config = dict(
    activation='swiglu',
    qk_norm=False,
    tie_embeddings=True,
)
Each number is 200 + 40 x the weight over its row's rms, rounded and kept within 0 to 999. Layers, rows and columns count from 0. The size before them is the row's rms in percent of the matrix's.

# down: layer 10 MLP down (transposed), 384x128, rms 0.0829, rows 44-78, columns 64-127
# gate: layer 10 MLP gate, 384x128, rms 0.0824, rows 45-79, columns 64-127
# up: layer 10 MLP up, 384x128, rms 0.0821, rows 45-79, columns 64-127
down44,100,184,225,154,169,183,99,256,138,193,163,193,183,242,238,224,224,165,105,144,238,167,188,142,210,193,222,122,255,184,105,193,188,189,186,135,231,229,264,244,191,256,174,202,203,241,179,201,265,154,185,236,201,214,177,174,205,186,207,291,162,198,157,176,249
gate45,094,186,195,191,172,223,240,198,168,220,234,217,202,154,203,191,182,216,211,204,199,230,186,242,201,213,258,211,234,219,227,221,204,193,155,195,215,226,179,137,175,233,145,172,288,143,220,184,180,223,194,164,166,201,189,198,231,218,302,213,286,158,169,191,163
up45,095,218,170,233,212,207,204,167,217,206,154,198,259,181,243,210,293,89,288,189,177,168,165,231,216,239,292,169,204,229,228,250,194,249,174,203,196,191,126,176,255,145,196,203,241,179,264,213,147,274,154,180,245,220,187,214,252,251,211,227,227,202,161,182,230
down45,099,228,154,191,184,267,225,176,230,170,193,186,214,164,201,269,189,116,189,181,269,195,252,214,234,299,185,178,172,200,246,221,224,170,240,136,194,163,240,174,189,127,203,170,252,135,190,223,169,253,194,93,261,194,164,195,230,233,156,240,296,126,139,185,227
gate46,094,190,192,201,179,148,199,187,179,229,186,229,263,138,186,195,203,190,265,268,208,137,263,224,273,182,234,239,252,155,152,220,221,117,216,146,195,206,196,311,142,244,181,189,149,220,199,207,265,195,196,235,167,198,195,193,225,206,125,291,126,241,179,132,172
up46,103,226,200,209,289,261,179,149,209,170,154,228,188,232,222,159,210,197,107,119,194,183,174,181,127,231,186,226,176,201,192,172,230,157,128,255,213,242,197,210,245,188,171,235,158,174,214,192,181,183,200,197,178,195,175,250,260,223,220,181,223,191,154,237,109
down46,113,170,163,274,277,236,195,155,273,135,232,169,220,235,187,207,258,223,242,163,189,195,178,176,161,214,178,208,242,230,226,201,215,145,170,165,156,238,199,288,175,194,164,274,246,238,209,199,227,233,210,185,148,165,190,258,275,257,153,162,211,193,162,235,220
gate47,099,176,219,57,178,210,238,205,238,238,226,298,207,221,220,159,190,199,142,189,165,196,168,158,148,178,267,214,177,245,164,169,160,230,170,132,231,201,191,195,227,156,188,196,232,187,199,236,256,145,178,206,146,235,234,232,172,177,142,234,210,135,193,224,191
up47,100,235,162,151,207,219,259,222,193,155,177,114,238,185,193,203,122,144,176,207,236,226,211,230,193,281,186,209,188,213,224,173,210,140,215,223,245,228,170,110,243,278,161,173,152,184,283,174,176,168,203,188,234,220,209,180,203,208,244,206,92,225,211,180,236
down47,106,222,214,165,167,195,150,250,267,252,210,326,178,242,274,222,223,200,173,142,208,177,185,213,171,173,219,124,143,205,193,231,160,137,238,168,185,190,210,163,135,132,228,179,263,199,273,213,237,210,273,209,166,185,210,201,148,182,264,141,107,220,218,210,235
gate48,095,245,206,208,250,143,172,138,256,216,163,207,165,193,145,175,167,202,210,301,214,173,230,172,168,256,224,188,205,197,223,146,237,273,181,227,176,248,206,208,260,237,147,205,217,233,184,213,201,175,178,263,170,150,184,204,248,209,166,158,241,196,175,276,252
up48,099,193,237,233,202,146,252,147,255,124,66,196,183,196,224,229,217,212,162,133,179,174,244,221,237,140,201,260,193,203,178,210,190,115,214,222,220,216,193,174,199,152,161,271,251,161,199,241,184,217,267,232,170,263,142,221,188,169,202,271,262,221,134,187,250
down48,102,168,189,297,278,122,180,216,185,183,161,134,223,242,231,177,194,226,212,152,209,211,206,272,243,206,154,215,220,229,158,169,234,157,211,126,179,248,183,194,214,198,202,162,188,224,185,274,206,245,135,153,139,173,197,186,180,174,125,260,209,197,170,226,302
gate49,095,197,224,144,203,158,224,217,202,148,240,160,232,176,182,164,149,198,225,231,114,232,215,281,187,269,206,207,223,228,180,262,152,216,184,280,201,219,165,165,229,214,278,263,245,308,249,220,238,228,214,202,304,178,257,222,239,167,223,246,133,153,193,191,202
up49,095,155,256,242,246,187,236,191,290,181,149,135,246,199,199,209,216,230,237,268,141,213,253,157,227,220,172,158,238,173,154,168,120,156,181,160,150,213,236,251,186,192,191,231,238,206,220,252,248,220,196,263,166,175,198,170,192,170,202,258,166,219,210,239,199
down49,099,232,258,130,226,206,163,250,278,220,122,233,213,173,218,210,214,232,227,220,197,156,234,113,239,229,161,223,200,147,187,247,243,178,184,182,170,159,222,183,128,188,276,263,281,161,236,156,219,174,192,231,221,185,270,155,193,198,166,211,222,192,256,175,166
gate50,095,195,269,123,194,239,166,219,197,176,201,259,197,168,199,200,172,157,172,207,225,198,171,128,185,224,201,207,228,195,232,228,232,233,216,179,221,149,194,179,190,186,252,152,228,201,197,250,205,231,216,197,130,173,208,240,253,133,218,262,231,296,191,216,181
up50,094,198,219,261,211,229,221,199,198,173,214,276,167,202,204,151,245,110,174,185,244,196,183,201,243,210,165,231,220,169,197,258,240,159,215,190,157,262,165,240,188,235,143,268,184,232,278,166,176,176,121,227,196,204,185,251,236,201,173,209,241,220,242,128,184
down50,093,168,129,282,144,268,335,237,236,213,236,231,262,175,206,233,204,190,185,258,271,131,234,176,227,151,177,171,236,189,245,201,148,265,202,180,198,230,218,218,135,151,166,225,218,184,237,273,178,307,259,232,217,189,311,167,165,175,221,219,205,203,216,207,142
gate51,101,180,195,232,263,201,218,253,208,231,199,167,239,164,148,138,158,240,200,204,255,225,277,134,254,204,249,187,233,241,117,235,251,172,230,237,213,236,245,187,185,241,215,150,214,190,262,171,202,162,264,205,204,175,169,210,146,235,250,152,205,152,337,183,283
up51,098,240,186,137,274,243,217,110,185,196,179,222,175,211,167,292,190,180,202,202,193,243,148,224,183,200,160,279,222,238,110,202,179,218,189,199,162,196,233,174,242,93,154,285,222,226,172,212,166,256,183,232,267,140,194,210,150,191,233,233,235,174,165,205,202
down51,099,207,240,196,235,191,166,157,247,159,230,235,194,228,188,234,210,165,146,130,208,130,249,238,135,191,185,217,208,133,208,243,217,254,195,230,203,150,224,145,280,207,222,214,302,189,248,205,224,201,204,251,185,194,201,221,248,221,218,154,258,226,288,188,164
gate52,092,254,168,189,272,188,217,194,115,125,140,244,180,273,211,141,202,199,243,218,197,220,155,237,294,203,188,225,204,145,224,219,161,184,154,181,231,192,247,215,220,209,292,113,270,173,117,194,186,184,172,134,215,192,246,248,167,206,155,130,180,152,180,172,202
up52,104,252,198,205,191,152,214,125,245,274,168,189,250,233,112,153,188,200,168,213,165,164,199,208,199,233,149,200,147,164,227,120,134,270,233,187,228,269,211,199,251,191,222,152,202,153,258,197,218,135,227,262,205,224,205,172,226,184,134,192,194,243,206,196,160
down52,096,234,222,145,232,269,234,254,139,106,197,219,149,148,225,215,222,187,218,202,241,233,199,177,243,182,241,229,247,236,239,269,167,188,166,221,176,214,240,221,214,197,141,178,267,152,262,204,180,167,277,93,249,183,264,153,189,132,261,246,155,139,289,169,130
gate53,105,207,185,193,180,228,284,190,245,201,253,215,165,278,163,164,172,190,135,190,163,258,213,180,186,225,177,176,149,170,162,198,160,137,194,216,273,265,162,218,158,165,168,178,143,198,222,152,187,161,179,197,192,220,108,203,280,120,172,154,205,173,200,179,163
up53,103,241,177,123,91,214,231,222,205,168,170,197,217,202,185,159,147,228,227,250,115,261,250,278,202,198,216,165,182,203,170,214,185,243,168,152,167,326,209,185,184,233,192,246,208,194,258,228,168,168,285,217,241,191,241,155,199,128,190,184,253,240,195,174,239
down53,101,192,153,242,212,184,209,246,204,226,247,123,202,202,265,235,180,190,187,175,155,159,209,205,211,162,219,238,225,184,174,160,166,175,220,198,145,306,196,215,206,148,185,204,195,172,187,188,165,195,174,166,265,195,264,221,172,188,115,202,200,253,324,189,179
gate54,097,163,220,256,210,190,308,225,259,186,174,232,151,167,192,264,222,170,250,247,218,258,162,188,213,179,224,194,186,203,226,195,182,143,138,261,175,222,300,147,200,252,226,163,187,193,276,222,214,209,216,181,124,189,153,231,306,241,167,195,193,125,231,243,168
up54,103,173,256,188,195,218,231,205,152,139,273,128,138,275,191,128,266,202,236,174,189,249,230,194,214,163,247,188,167,184,136,250,178,167,164,225,166,243,218,167,182,138,191,249,207,141,216,226,163,144,230,224,224,319,179,169,190,213,109,140,223,240,252,245,232
down54,111,166,283,141,228,193,219,226,129,105,199,169,131,172,188,206,209,253,242,126,234,220,152,173,187,165,141,184,166,161,199,204,146,116,197,144,175,124,241,192,203,193,245,171,179,237,197,211,193,262,235,151,273,269,210,201,174,181,222,208,162,264,212,242,162
gate55,085,251,203,80,172,209,209,194,177,223,242,254,148,216,182,180,191,239,184,155,230,170,181,138,184,206,210,229,232,214,193,241,172,145,200,159,184,168,154,151,176,210,194,181,207,191,220,205,182,177,99,207,272,162,248,216,159,228,154,182,200,277,195,234,200
up55,089,193,173,214,132,230,218,210,100,162,197,216,234,210,149,188,180,254,239,107,264,189,218,220,302,263,133,201,234,234,193,234,167,234,250,237,150,197,155,184,139,187,216,164,149,194,196,206,198,159,226,181,150,119,228,220,141,202,186,184,211,177,205,208,236
down55,087,192,134,298,165,195,148,191,91,188,171,165,150,155,235,213,184,197,209,121,287,117,180,134,239,204,178,196,152,153,190,202,147,217,172,139,159,277,171,182,195,241,241,245,245,207,240,193,203,145,207,222,171,192,221,187,250,237,183,252,174,155,275,203,170
gate56,096,272,201,176,306,208,215,200,217,277,192,159,241,123,186,113,162,214,245,174,177,178,205,173,163,189,146,119,232,240,187,209,156,164,277,151,254,265,251,225,264,180,218,200,170,205,181,206,253,262,200,160,205,164,173,214,206,270,188,164,166,240,208,249,208
up56,093,252,173,230,151,178,225,229,134,212,186,170,151,223,244,293,189,187,170,273,237,254,205,257,145,189,281,189,208,226,191,230,278,188,186,184,170,174,179,160,210,187,152,199,194,178,195,277,199,170,165,261,258,218,275,204,205,203,264,190,249,180,149,170,207
down56,097,214,232,239,148,251,217,202,203,225,176,251,259,221,270,136,107,223,228,140,217,145,194,206,220,248,179,251,219,262,182,210,175,161,188,198,196,166,307,229,195,185,130,171,216,225,157,203,244,139,201,171,231,205,268,220,230,202,195,168,182,214,159,242,217
gate57,089,175,187,152,218,238,239,251,174,259,195,202,217,222,189,281,258,217,201,200,227,188,250,190,157,256,212,247,161,242,222,163,160,145,189,219,221,116,120,265,252,197,161,157,206,216,219,177,195,141,230,100,179,194,181,145,237,181,244,145,227,149,192,199,221
up57,093,160,94,185,110,257,260,257,192,198,182,135,173,185,179,174,129,193,218,91,146,150,133,235,215,229,250,224,203,111,245,132,152,195,187,256,194,104,182,195,214,214,191,173,204,261,183,230,228,193,239,244,195,183,106,158,208,177,132,145,214,149,261,201,206
down57,092,154,283,199,223,186,127,113,250,172,215,251,196,206,195,185,175,227,200,237,189,192,211,158,221,213,134,193,230,230,206,220,236,217,293,151,150,210,178,177,263,109,217,175,187,213,201,198,244,179,162,253,215,205,205,190,182,176,203,268,226,222,169,197,185
gate58,096,300,245,166,317,250,257,193,218,189,140,228,203,200,145,200,284,184,152,264,195,157,208,191,209,180,115,187,188,169,206,185,183,250,153,151,222,185,196,174,272,188,214,307,216,137,165,202,178,227,254,184,174,200,180,206,216,161,217,327,204,152,259,161,145
up58,098,273,150,151,243,127,148,209,167,233,276,182,179,206,242,186,143,191,248,161,244,149,301,179,188,177,221,233,238,197,226,299,221,147,236,212,188,230,207,219,243,192,170,155,260,173,173,165,171,262,219,185,232,232,187,128,188,155,153,224,252,204,239,161,199
down58,091,218,274,232,259,173,220,245,210,159,175,190,178,179,156,173,188,294,170,227,161,206,208,274,158,197,224,204,201,196,199,259,207,266,270,167,191,134,181,138,204,232,311,219,240,187,205,227,185,152,179,228,170,165,207,186,266,279,156,214,267,172,160,193,187
gate59,100,232,220,133,145,197,233,241,196,156,208,196,207,167,187,156,213,249,201,273,146,232,179,210,208,145,120,138,170,158,203,248,216,253,210,196,243,207,134,220,217,224,189,190,159,141,147,187,307,214,178,184,241,209,263,196,262,267,238,261,181,170,139,164,195
up59,093,251,188,186,161,183,119,227,215,180,269,230,261,151,268,221,225,272,179,193,171,195,196,154,205,133,195,149,180,183,210,233,217,154,196,217,287,218,132,231,198,116,232,154,152,223,201,177,232,255,233,228,183,206,218,228,267,248,146,179,213,171,181,126,267
down59,095,223,203,239,301,176,173,185,224,117,154,227,240,196,199,127,187,275,234,233,277,139,253,203,246,249,190,174,229,264,178,148,180,150,173,273,223,258,154,237,211,147,197,200,191,175,143,178,112,137,286,208,241,218,143,206,204,290,226,190,169,136,168,227,207
gate60,088,198,225,247,196,194,170,137,164,167,155,247,224,253,230,222,138,199,133,92,205,148,174,171,165,211,109,195,267,206,252,214,186,144,210,221,204,283,186,190,201,115,200,237,183,168,232,182,236,174,112,223,201,164,165,211,223,205,119,186,159,197,231,184,185
up60,097,226,243,199,166,204,229,213,131,107,197,211,161,198,223,211,159,246,215,168,265,208,177,203,228,217,221,207,172,211,251,209,182,201,180,232,198,234,160,218,187,100,278,171,114,194,232,207,298,202,197,233,248,206,203,237,159,235,219,216,217,223,209,231,215
down60,097,203,242,193,221,234,196,149,104,195,230,189,256,202,309,175,197,242,194,229,147,215,268,237,186,265,185,182,271,195,230,211,115,154,223,220,170,261,244,161,214,206,152,241,237,154,198,151,268,186,258,228,204,257,213,210,197,167,227,176,190,223,141,290,142
gate61,098,170,160,216,216,138,257,187,208,172,153,151,167,199,223,211,228,196,215,194,240,255,189,275,166,192,248,209,121,222,182,163,201,222,232,172,197,245,129,163,241,179,248,233,223,187,209,161,242,200,146,166,166,223,211,235,148,169,259,156,242,257,157,168,136
up61,099,225,257,208,220,239,191,186,224,190,240,209,163,162,174,264,212,194,221,148,237,326,186,242,234,192,210,203,178,270,232,195,263,154,165,188,181,255,225,151,141,206,102,187,160,137,158,210,241,258,165,145,210,262,198,218,232,191,166,191,148,252,178,262,210
down61,109,195,185,184,182,184,179,245,220,209,185,211,163,195,238,281,197,225,283,178,295,218,185,89,198,210,164,224,205,237,238,202,218,244,189,202,201,270,236,203,178,210,162,176,105,148,210,244,237,225,182,262,197,225,198,210,246,184,168,195,197,241,241,188,191
gate62,106,194,244,227,209,115,213,145,131,231,185,228,171,212,191,206,215,205,122,274,163,188,199,199,207,269,238,222,220,217,156,221,281,163,220,161,233,245,162,157,195,289,196,180,212,147,280,187,234,148,211,180,254,253,200,253,160,223,242,193,249,216,124,191,308
up62,107,225,194,231,158,175,149,177,195,218,190,202,176,218,184,237,170,237,244,208,149,205,269,230,174,313,224,306,219,192,208,202,265,235,156,120,183,242,191,159,147,242,236,181,237,182,202,282,196,165,155,165,223,229,219,194,226,245,208,168,193,221,175,286,211
down62,108,146,149,175,195,207,174,205,187,198,242,164,228,211,136,136,163,242,203,189,167,202,211,232,301,235,255,165,166,244,207,182,246,281,195,171,146,247,226,182,181,200,143,168,252,177,239,187,183,290,259,205,201,196,223,239,212,233,227,256,167,275,247,166,205
gate63,105,128,174,164,213,202,251,256,239,145,174,194,193,248,170,218,245,178,218,211,126,203,264,182,226,223,242,215,170,186,155,161,268,168,215,68,198,213,196,237,169,205,148,157,234,241,164,197,178,197,215,270,200,180,210,203,196,207,122,179,230,94,152,181,204
up63,110,159,204,247,245,212,185,201,254,206,168,262,210,209,211,187,251,142,254,256,194,200,286,188,212,225,236,175,215,178,219,184,270,218,202,239,260,205,234,194,205,151,148,220,290,177,162,135,207,178,150,252,189,249,196,221,164,184,120,268,216,166,221,189,224
down63,105,251,180,228,171,109,231,194,213,248,113,180,200,223,215,207,193,185,176,231,258,107,201,191,244,215,193,170,202,219,258,171,182,190,216,229,184,257,182,281,155,241,194,217,167,159,167,157,256,139,146,214,201,206,221,224,180,210,152,254,133,227,251,178,224
gate64,099,206,262,224,276,214,238,176,220,112,225,212,172,195,198,249,202,129,211,210,146,144,203,235,247,113,217,159,140,200,162,196,209,176,137,179,216,204,157,223,127,190,167,181,149,193,195,163,230,215,161,221,206,137,180,192,206,198,240,256,326,141,125,198,181
up64,099,229,257,151,202,211,208,166,76,227,193,171,205,131,236,184,227,165,245,138,152,211,228,127,223,193,187,265,137,188,239,237,226,214,248,218,207,191,157,187,168,123,150,173,177,152,149,193,258,180,187,251,186,204,223,189,233,173,220,182,252,166,140,189,192
down64,100,126,187,168,181,158,192,188,188,152,211,236,193,206,225,191,154,237,197,196,183,200,156,187,204,226,147,242,211,139,198,169,230,177,230,186,210,189,106,193,189,130,260,179,198,181,89,202,229,230,193,191,251,297,211,192,135,192,211,201,206,159,195,223,231
gate65,099,217,229,131,181,163,255,163,195,163,121,226,220,213,185,178,203,180,181,173,186,153,227,201,112,225,238,198,256,238,213,151,191,159,184,181,228,201,147,196,195,264,143,217,219,168,185,158,212,207,183,244,211,162,185,262,208,167,168,211,152,163,226,240,264
up65,101,126,191,212,180,179,212,204,131,176,126,235,237,192,133,223,185,263,249,290,201,165,192,178,257,222,181,152,139,181,252,241,223,255,194,206,218,321,273,167,248,194,228,145,95,245,188,197,178,186,150,210,122,192,205,190,236,226,236,175,207,171,193,158,138
down65,107,157,203,111,251,256,156,144,215,259,176,201,196,140,227,162,161,219,220,167,157,192,201,130,193,238,245,162,264,280,222,246,277,204,203,276,259,290,158,234,208,168,187,174,138,275,127,186,153,187,169,216,243,194,181,229,197,174,268,213,255,209,256,240,256
gate66,099,273,238,232,111,184,193,194,192,271,179,211,211,187,240,148,154,240,197,187,264,171,233,190,196,234,178,139,200,251,182,268,229,234,186,175,248,183,175,233,159,182,223,171,218,200,246,151,200,238,254,256,201,218,202,237,221,237,276,219,220,270,143,214,125
up66,096,241,205,154,198,113,179,180,181,246,188,153,177,215,245,172,201,162,140,206,268,215,81,110,260,154,209,211,151,221,194,240,152,204,234,209,170,170,234,241,128,166,203,266,227,262,200,204,207,168,223,199,196,147,200,185,179,182,200,190,157,192,202,150,242
down66,106,127,169,151,198,167,153,192,190,248,207,185,191,155,187,212,181,229,160,126,191,174,144,168,178,216,282,177,178,218,233,184,131,243,196,174,250,94,194,178,240,234,208,221,195,167,166,241,252,189,241,192,209,189,185,189,230,177,210,271,144,203,207,129,163
gate67,107,190,172,226,193,261,185,238,258,248,224,157,213,226,193,209,214,224,165,240,165,210,213,240,232,172,138,273,163,184,137,203,303,212,167,109,172,220,134,223,184,289,158,202,207,280,175,199,196,193,272,198,125,154,191,260,206,193,254,164,166,219,235,172,258
up67,110,236,202,253,136,292,193,222,218,206,201,167,153,256,157,237,191,183,164,210,189,196,189,202,168,204,191,144,250,232,180,179,230,237,165,137,190,190,113,241,230,211,220,179,206,207,136,172,183,141,236,217,140,250,192,267,135,161,162,187,192,185,213,259,249
down67,106,207,184,262,235,230,154,153,192,219,196,269,179,144,163,221,204,152,156,190,204,202,161,228,144,228,175,178,263,208,198,174,165,232,179,236,215,227,282,248,278,131,230,159,107,228,148,175,258,248,228,190,256,197,248,195,185,187,217,289,161,207,199,170,203
gate68,098,210,160,192,234,272,194,155,196,183,153,232,211,158,144,260,158,167,252,183,153,137,183,144,194,152,121,271,216,167,184,136,214,242,211,254,208,259,118,196,192,170,154,159,194,159,142,127,243,239,150,219,252,202,170,201,183,269,190,180,188,183,198,182,184
up68,093,172,223,243,213,175,149,309,140,195,251,204,246,172,156,167,227,189,171,193,233,124,230,197,178,189,239,155,235,265,213,197,197,260,135,143,244,230,185,190,169,249,220,125,243,268,214,197,162,107,244,173,218,220,176,245,259,151,247,184,240,225,203,174,202
down68,095,225,234,140,238,204,115,150,253,196,145,154,185,147,179,140,202,256,172,226,118,161,181,193,223,152,181,220,250,212,189,197,227,167,209,180,166,181,239,229,201,171,250,279,154,225,217,205,195,192,249,221,184,199,214,185,193,185,218,146,173,233,283,154,188
gate69,103,197,292,259,177,247,204,215,135,193,191,199,178,244,193,211,186,190,223,201,196,190,202,237,224,161,166,219,161,220,216,149,170,265,160,261,186,234,169,196,244,214,148,189,160,152,183,215,150,173,193,249,246,167,196,248,193,248,281,216,166,228,182,138,208
up69,109,232,182,195,155,218,220,208,139,243,235,198,236,168,173,136,230,208,194,261,229,199,216,207,215,232,258,158,140,159,164,192,155,194,185,175,135,201,183,238,165,194,127,156,213,218,159,157,223,196,259,196,135,196,265,147,199,182,157,238,221,181,186,275,197
down69,094,220,210,275,204,175,186,121,294,193,277,173,187,256,206,178,254,216,166,173,226,260,126,236,191,164,205,239,241,193,230,213,234,204,255,200,217,192,289,255,251,117,133,232,195,246,178,198,195,136,199,255,221,174,254,143,202,185,185,180,134,197,216,211,160
gate70,112,294,203,228,202,170,199,125,189,237,194,224,246,191,228,134,233,258,243,268,249,212,198,232,236,205,191,216,201,266,169,235,263,162,215,137,235,150,80,211,221,196,208,175,213,167,231,269,235,235,207,217,217,168,210,215,195,266,179,172,218,222,180,187,166
up70,104,209,179,186,223,236,215,197,191,208,283,164,172,199,190,204,218,287,206,172,236,311,146,148,290,224,137,175,240,220,210,105,135,119,209,159,190,209,183,183,241,185,153,188,240,231,188,213,212,231,255,182,124,189,219,235,248,238,190,190,235,193,216,256,251
down70,113,175,210,253,191,235,140,172,181,194,209,216,186,235,258,149,165,205,157,186,204,190,164,225,160,209,217,179,141,201,185,219,193,204,209,203,190,163,266,184,220,164,172,194,303,216,240,218,189,277,192,158,182,249,169,260,254,193,215,210,129,168,227,230,194
gate71,101,144,201,221,205,218,163,281,182,118,182,217,158,190,191,175,311,234,238,210,185,143,208,162,225,264,190,191,212,199,155,191,200,199,181,202,217,190,187,178,233,261,180,179,175,271,175,117,179,237,233,229,184,149,209,209,235,288,192,195,209,188,185,98,165
up71,100,195,219,200,237,291,226,248,89,170,204,190,200,174,175,224,269,133,232,144,176,255,271,200,207,129,268,228,183,222,281,236,215,217,220,203,166,256,264,197,236,215,237,216,195,172,183,178,187,208,218,152,154,232,179,257,198,191,156,128,217,272,182,288,255
down71,100,239,113,250,222,148,224,189,172,241,210,176,215,205,271,133,198,207,186,203,213,114,192,127,233,211,213,199,177,179,178,176,193,203,219,174,248,234,170,151,259,258,139,198,188,194,201,136,213,191,265,209,246,187,194,246,178,156,157,214,265,232,131,150,271
gate72,096,211,283,200,169,132,244,277,232,274,204,214,255,235,238,230,171,248,135,181,184,209,195,270,236,270,202,169,199,254,106,169,211,164,230,272,175,272,172,262,153,193,234,211,174,173,209,241,244,179,208,168,211,169,266,229,206,248,176,208,199,216,245,189,168
up72,098,189,190,287,139,277,208,233,155,227,158,194,200,147,228,203,192,204,235,264,149,160,249,223,199,130,210,142,166,173,206,236,273,214,277,180,236,185,158,252,153,239,238,221,163,164,124,250,157,206,224,212,275,168,226,102,245,198,207,243,215,129,226,242,215
down72,095,213,293,109,222,190,261,182,169,158,289,149,213,196,174,237,227,187,117,219,139,145,288,233,149,178,206,215,162,215,200,174,209,230,196,261,175,250,256,200,174,218,156,280,220,233,228,197,243,155,201,248,244,194,167,144,151,154,220,126,208,245,194,145,201
gate73,099,262,190,192,182,165,256,226,209,164,111,149,196,225,180,177,125,174,208,203,135,163,207,196,213,239,186,176,119,108,139,227,160,214,197,286,202,205,209,180,174,240,173,194,168,152,333,223,193,196,198,202,211,167,150,149,199,134,193,254,153,121,247,157,261
up73,100,78,130,235,163,152,172,263,249,191,267,223,260,167,121,193,183,236,205,288,215,256,237,209,186,206,190,199,197,199,279,214,203,201,251,130,197,207,213,202,234,238,169,261,203,248,151,204,209,194,181,145,217,229,215,143,194,193,196,225,178,232,214,163,266
down73,098,135,162,250,202,202,201,168,253,209,158,168,213,210,158,135,179,238,168,186,234,202,211,157,160,210,214,239,132,169,244,177,177,197,148,152,196,211,263,203,159,296,221,203,186,206,236,201,196,216,267,194,186,125,218,195,185,198,157,176,269,250,169,186,151
gate74,109,239,174,238,222,205,265,215,192,236,178,238,235,204,187,141,184,246,249,201,172,161,222,271,209,171,221,189,218,158,237,184,215,197,171,214,198,276,202,214,193,171,211,211,154,217,188,228,191,191,225,223,150,174,187,172,197,129,149,203,206,255,234,182,195
up74,102,112,225,236,216,252,232,227,168,200,162,213,181,166,221,276,216,128,114,177,220,181,160,228,192,225,148,235,182,247,179,228,216,261,251,230,259,177,218,197,192,199,216,219,154,179,265,222,237,228,182,205,189,260,151,272,215,206,284,157,232,237,146,174,159
down74,107,193,84,199,189,228,153,228,153,228,182,241,232,164,233,227,171,139,252,173,241,277,182,223,155,178,204,263,182,212,197,229,146,202,155,228,175,187,216,183,132,195,214,210,109,215,231,185,139,220,192,170,203,161,145,124,219,118,197,154,244,187,142,224,243
gate75,095,218,255,280,176,277,272,229,159,152,221,147,268,181,244,287,177,143,182,183,202,202,199,204,205,216,198,203,164,250,210,164,189,152,213,216,145,202,151,200,222,224,160,224,208,193,167,140,223,281,203,145,196,251,158,261,180,247,213,125,219,200,245,184,224
up75,104,198,223,232,223,251,228,195,214,180,126,163,188,158,169,137,181,204,163,214,222,223,244,177,78,299,158,200,145,181,108,165,233,193,195,185,172,234,203,203,186,211,182,205,141,202,227,248,186,188,237,240,147,180,143,233,258,247,221,171,162,204,199,291,252
down75,100,250,215,317,165,201,160,178,162,230,225,195,239,108,168,243,208,242,194,147,221,243,199,171,188,207,175,189,160,212,212,229,240,158,216,275,242,287,151,158,225,179,178,257,218,232,173,238,166,245,303,225,201,202,185,190,165,233,165,182,170,248,166,201,221
gate76,096,290,183,216,173,240,223,251,258,158,267,152,177,156,226,182,163,179,260,321,166,90,246,258,144,173,224,173,193,168,282,211,192,254,172,180,281,184,215,254,225,230,231,227,218,172,159,194,231,244,162,169,182,201,162,199,180,186,185,272,219,143,225,236,185
up76,098,177,253,193,240,249,186,165,256,222,169,215,205,225,141,171,218,300,159,174,139,217,161,192,190,258,179,219,245,186,214,162,164,154,156,185,245,152,197,116,237,246,189,188,186,197,247,235,192,232,138,226,202,210,188,200,180,200,181,208,172,217,143,233,223
down76,099,205,135,228,151,199,157,282,210,248,270,187,205,212,136,222,129,123,181,181,187,168,207,248,145,186,147,204,187,216,243,257,200,316,216,263,243,222,158,237,173,204,177,125,218,229,243,210,201,133,174,175,150,240,250,214,214,172,170,239,214,170,174,253,278
gate77,099,156,207,208,146,183,202,200,266,225,268,125,204,275,195,254,188,259,182,143,118,162,147,203,230,208,181,208,188,152,164,212,187,216,172,153,272,188,177,228,165,193,206,180,172,205,218,227,175,237,190,125,187,194,179,224,253,229,169,209,181,206,184,170,216
up77,095,164,148,181,224,178,259,215,152,200,237,191,166,260,174,182,220,201,213,293,219,166,337,242,211,173,257,172,196,213,189,163,164,253,216,96,111,186,207,218,141,220,220,226,209,185,237,223,156,113,237,95,219,190,202,196,177,136,195,229,178,231,185,123,182
down77,101,172,181,260,254,252,209,184,210,286,169,221,242,151,153,161,175,122,220,200,228,216,167,203,192,178,220,206,226,170,212,233,220,174,209,250,276,188,208,120,256,196,154,117,143,212,184,232,161,255,204,94,205,189,154,153,203,158,205,211,252,169,218,217,176
gate78,100,199,217,183,198,270,165,156,216,204,160,211,228,179,183,258,253,171,174,190,195,233,195,181,148,170,142,227,276,133,173,166,196,164,120,178,233,255,122,206,222,199,144,239,192,188,309,211,186,150,213,223,144,245,164,190,228,178,198,235,123,208,207,223,262
up78,102,171,151,168,187,170,206,228,200,245,179,200,198,219,219,207,136,203,153,240,143,226,196,255,184,185,302,202,136,201,167,268,163,260,138,210,195,202,243,275,162,225,181,200,140,179,140,220,132,248,166,162,232,260,161,149,206,202,237,218,180,203,171,216,308
down78,103,242,214,212,237,172,202,259,224,227,126,212,224,157,250,199,251,183,231,213,246,242,218,241,220,253,190,238,244,112,221,176,197,193,151,226,199,222,149,214,257,240,207,248,230,184,287,217,173,193,274,134,164,231,224,213,193,208,175,212,221,217,231,215,211
gate79,118,233,251,207,164,228,207,208,198,179,206,228,132,239,193,232,228,180,120,179,199,190,226,240,192,240,138,253,192,249,175,116,255,210,164,143,251,254,217,170,176,95,184,169,213,212,262,235,213,213,152,207,190,233,177,218,289,222,181,173,179,214,141,177,167
up79,104,83,206,122,169,271,218,212,214,239,196,216,217,197,240,156,171,240,224,224,247,250,137,160,182,218,206,210,197,237,208,184,169,235,164,210,150,175,198,202,137,189,164,242,208,227,150,203,245,222,152,276,245,197,251,171,202,214,246,179,169,108,201,131,183